Weights of a small GPT-style language model, trained from scratch on English Wikipedia.
Size: 8 layers, width 384, 6 heads of 64, MLP 1536 tanh GELU, vocabulary 32000, 26.6M parameters.
Each number is 500 + 50 x the weight over its row's rms, rounded and kept within 0 to 999. Layers, rows and columns count from 0. Numbers have three digits each. The size before them is the row's rms in percent of the matrix's.

# layer 2 MLP up, 1536x384, rms 0.0542, rows 729-750, columns 192-255
100:555509484468525505548599551499446540507443464449471507485549513539417498480573456512455589476518486533524570492501534499525468475507435502516499521456530433394441571587517566472545604455566515
109:507539406496489512552480519520419535517452497471596513511519448601518419481446577479453431551518458563456530463418511543552527507533547413520473582518561468535535506548461507497530574422523452
092:480476576541544572511499576514386476525477553544510525609565489418466509534497552544534617513610497503575480596455450591442412516428469532500455582406407489454432520446544545461525497571461531
091:520469455548492523502507558518526490569382538489504506462499495604497422567397533587530486519415520476521484522517480523511496526408514485518476542502532393464471532516504499484512510455534445
094:577522434497478483525518586426477506489534534468460556503469545459581533495525569439454484522532458567584486420503367529466455600490458529568509545485404532424514424495561513463380560526489519
093:512595499544516492551511525483544517531474514501446517459505503433496406470515520479493491425506460558523546411422452533569534504538526444469522488446573478454491511536508576438514509510617497
095:572665531546450533458559592512508570416531506546513479445541448467576441485523515528475488438467428547541436502545397588592430549486502463498594457463535458384459549534497478499513461537451476
105:600566538544508530525531553469521477512492487460551498429440486473509448473475518403465447564435490495526533497522505491559580501555398447466668494451498486427528523618480498416510499521472494
107:556466462451462473443539494508459578453486489488495546506481445495465433433587523516451480543562417455517556471524501504555580543479399471425493585524460375566459472430526537422510554561431549
094:484507328462502568516516595430455608468448490480478501482445425481492467494435471555411499418531545558471532437527482537470481618467465497462475468463482526466499478501444465463525510537542552
095:593588548541437539428483520468463464526540525514534507517497556461549516502488443590546558493556579452520482547525475504532482525520444517485565574422419497392475540615531563432556510527459570
081:591636498444451572533587521474461564651437516505429501480528485486496471515489565462411549491450407527426380495509420411505451489424446466434538440509491480529542536526470562458474523510441543
097:527458466539527536495523525455492513531445499514478486485526470475516525598482478619541526502494524467475384538465497548597495463492472471483520521515458531480442396542546496484570489497413452
093:497394519567433492511480490454499514487569661422508533572382568547493485491463511571552508597537488519541542602571451546492539538468500428571517546452443509477479464528515453494504450596468417
112:509557472465560500395494475527477627495553486534554488559507628414569432495572510596539523474515530502446507495472444395535420502496510494572486490402556411477461442518658502563554495555425485
101:491491584508563542605562514496472525508409564499482490602575433535538498494571565489442525511505448431432495523594463528479509529396563442486480512525485474590425501470514502539447525512452508
104:519477519583526501514475538474536467564490493390501542438402417542483546509515412504477572517545445451503545563487450507550615503530573416499549492605520410433479517456467521548541557506471472
115:511440476492565569467493459481530442483437448331562537448499420471531506446512432483507397498492509547473488504502493547498531463492451417604569581541479450496466541583554493505510615496520405
116:483545416521519524560573481533474645436522518492459495499468514425676420555510534439471453416572570525528518513543497510555490564485462509574549500497527473469444606480513540559527509415486503
106:497519461431545575537521476492460650578507464512564533527528488472527489530494582503473543436501534478466531455550528540506472457506530498591600520434476474510477570506503529673439534495412467
106:501480464561476481636530455442528526421486490498490505544505562462517502560440504527492465476511492528458583566594455515495518424548420434463647563506493531479485472498449436512489615382526542
095:472479570558550554545513526409534542618503475463624517572498448455471522483471580546470548473475590470493529489518510434476517509453517459558607500519559557481430520532497493549431504422484558
# layer 2 MLP down (transposed), 1536x384, rms 0.0418, rows 729-749, columns 192-255
105:517561368443542499599508498514507515543491529408590478627506540497477523495470461524511426505398418538519574496458476521362532512484433504486501523400452500538522502480405423468515578500513483
107:449589564496513452526516562409440463518477446432531488551446492419554577448639441554566449539523475470529619543509526439476495508425571455483417539498436544460480456453477548507509458526476493
109:559579496492427499558551520494531543516426411516449506406429516474570532432492495428508491557499518529474481461516596406477541472533539460442477435491477573582606488582457528453510512474434492
080:576474455533535541410460462530509523400538557468494469510523457475559576542512532471464497527529503575514435491384525480651494454450489483541551526423498568500555496400509497502394503572493519
095:530500468513563430488582451537541522506539459534402529471480500558509484455526510506492535519492593563420473511465595505480503493492490457516542497477477566495471553410395534477464408508444583
089:506507517491516467503489447587515518540544461557595473460500475586469538452515482344428466490558468539447449515512490457522505464448424525529502566483422501412452468526463458511447487465430526
101:396374522524410505505497515483530408389540500417509510520471480487514632429450433486489488453499592536533515502471446506483477498443480457555508518536505382549578479479581433562406613478508472
114:548554530503532471556495580444445506501472569543512515487518601437509544477494521519552439443479501545472499520496545497500455512510482415523589454380483464449537519443539493444380459531502527
101:483445477520476439548490404443570496617526515508424514491445581504468485513410582498505451503443535445526499425538574554489613472563441500482519472544448498521489617474556479484388531506520543
087:486446521416535519477548515552504551544540511510518505503417471507521537491479488431459563514515553568450515460446537493465357550495598459528582500499519495489530448393471526515420563553434571
088:546482520542465553484544547449420548619595449490554503466549554482470630536585503537474507452468494489564482474458439371502447495455544486551520538532504474521480558536508590485573476537515438
088:493376510467513519485447490441481473354567542454529519509449507455497505504574559539486469493504516486527533444432485607540408581526513538538538502545497485602561493519467442507413531546509515
101:528516549568529515548448503589494502472560529514429515529522512534452451437501534452519478497413507548495515485469526454441498446550515482514467572482483614427469525582503507445477463553508456
103:582625454526493483516532539510457513500369461512472551502543399480489523454554587462433532500487461422451467489502575460482466549532494495460468419597565511486504509511537464534430492487455515
116:492553609501434434557563497482431471555517511547523482549450421471440552467505476505528538408461507490598552525458492495534447491470504474441487468450526537511410562599540496416410541534598587
115:546559505541510585463529536568491480464459438480489554570521500524465545531592436535388486480514515482483613493503458416528471536434566459522640448457541519408393547550512401567537495538492540
111:422474526524523462488412542519494500460542540481454466504517496524426550547425530408426528504497485511481521474518422447535553573514549463475552581533530427422549461447466529476530411462442519
118:472472545432563519514603591433413413501396417501528493415484443503536429574514472559415577468476485562511509471487544490613430490426541385470459465527503546452577545516430561471523539496522484
123:578512527482518512477510423505472618479507434509528498556587490393551535418400551579530479551517513485542494560605583510501510616450560499451469510453603478404510470579565445543479483523424570
112:431529562529439427477481469460490507459498481507479494531545403468515448485504576449566534423404464555537533491466487512510514507438490545534389501594539558506399482486505598435502417471487583
107:554631614508560541517503572483565489429438537507551532462456471447480570531565474547497594353439490512499476406505442501472595589466508481402520557493445468404476491574535498506452591529530486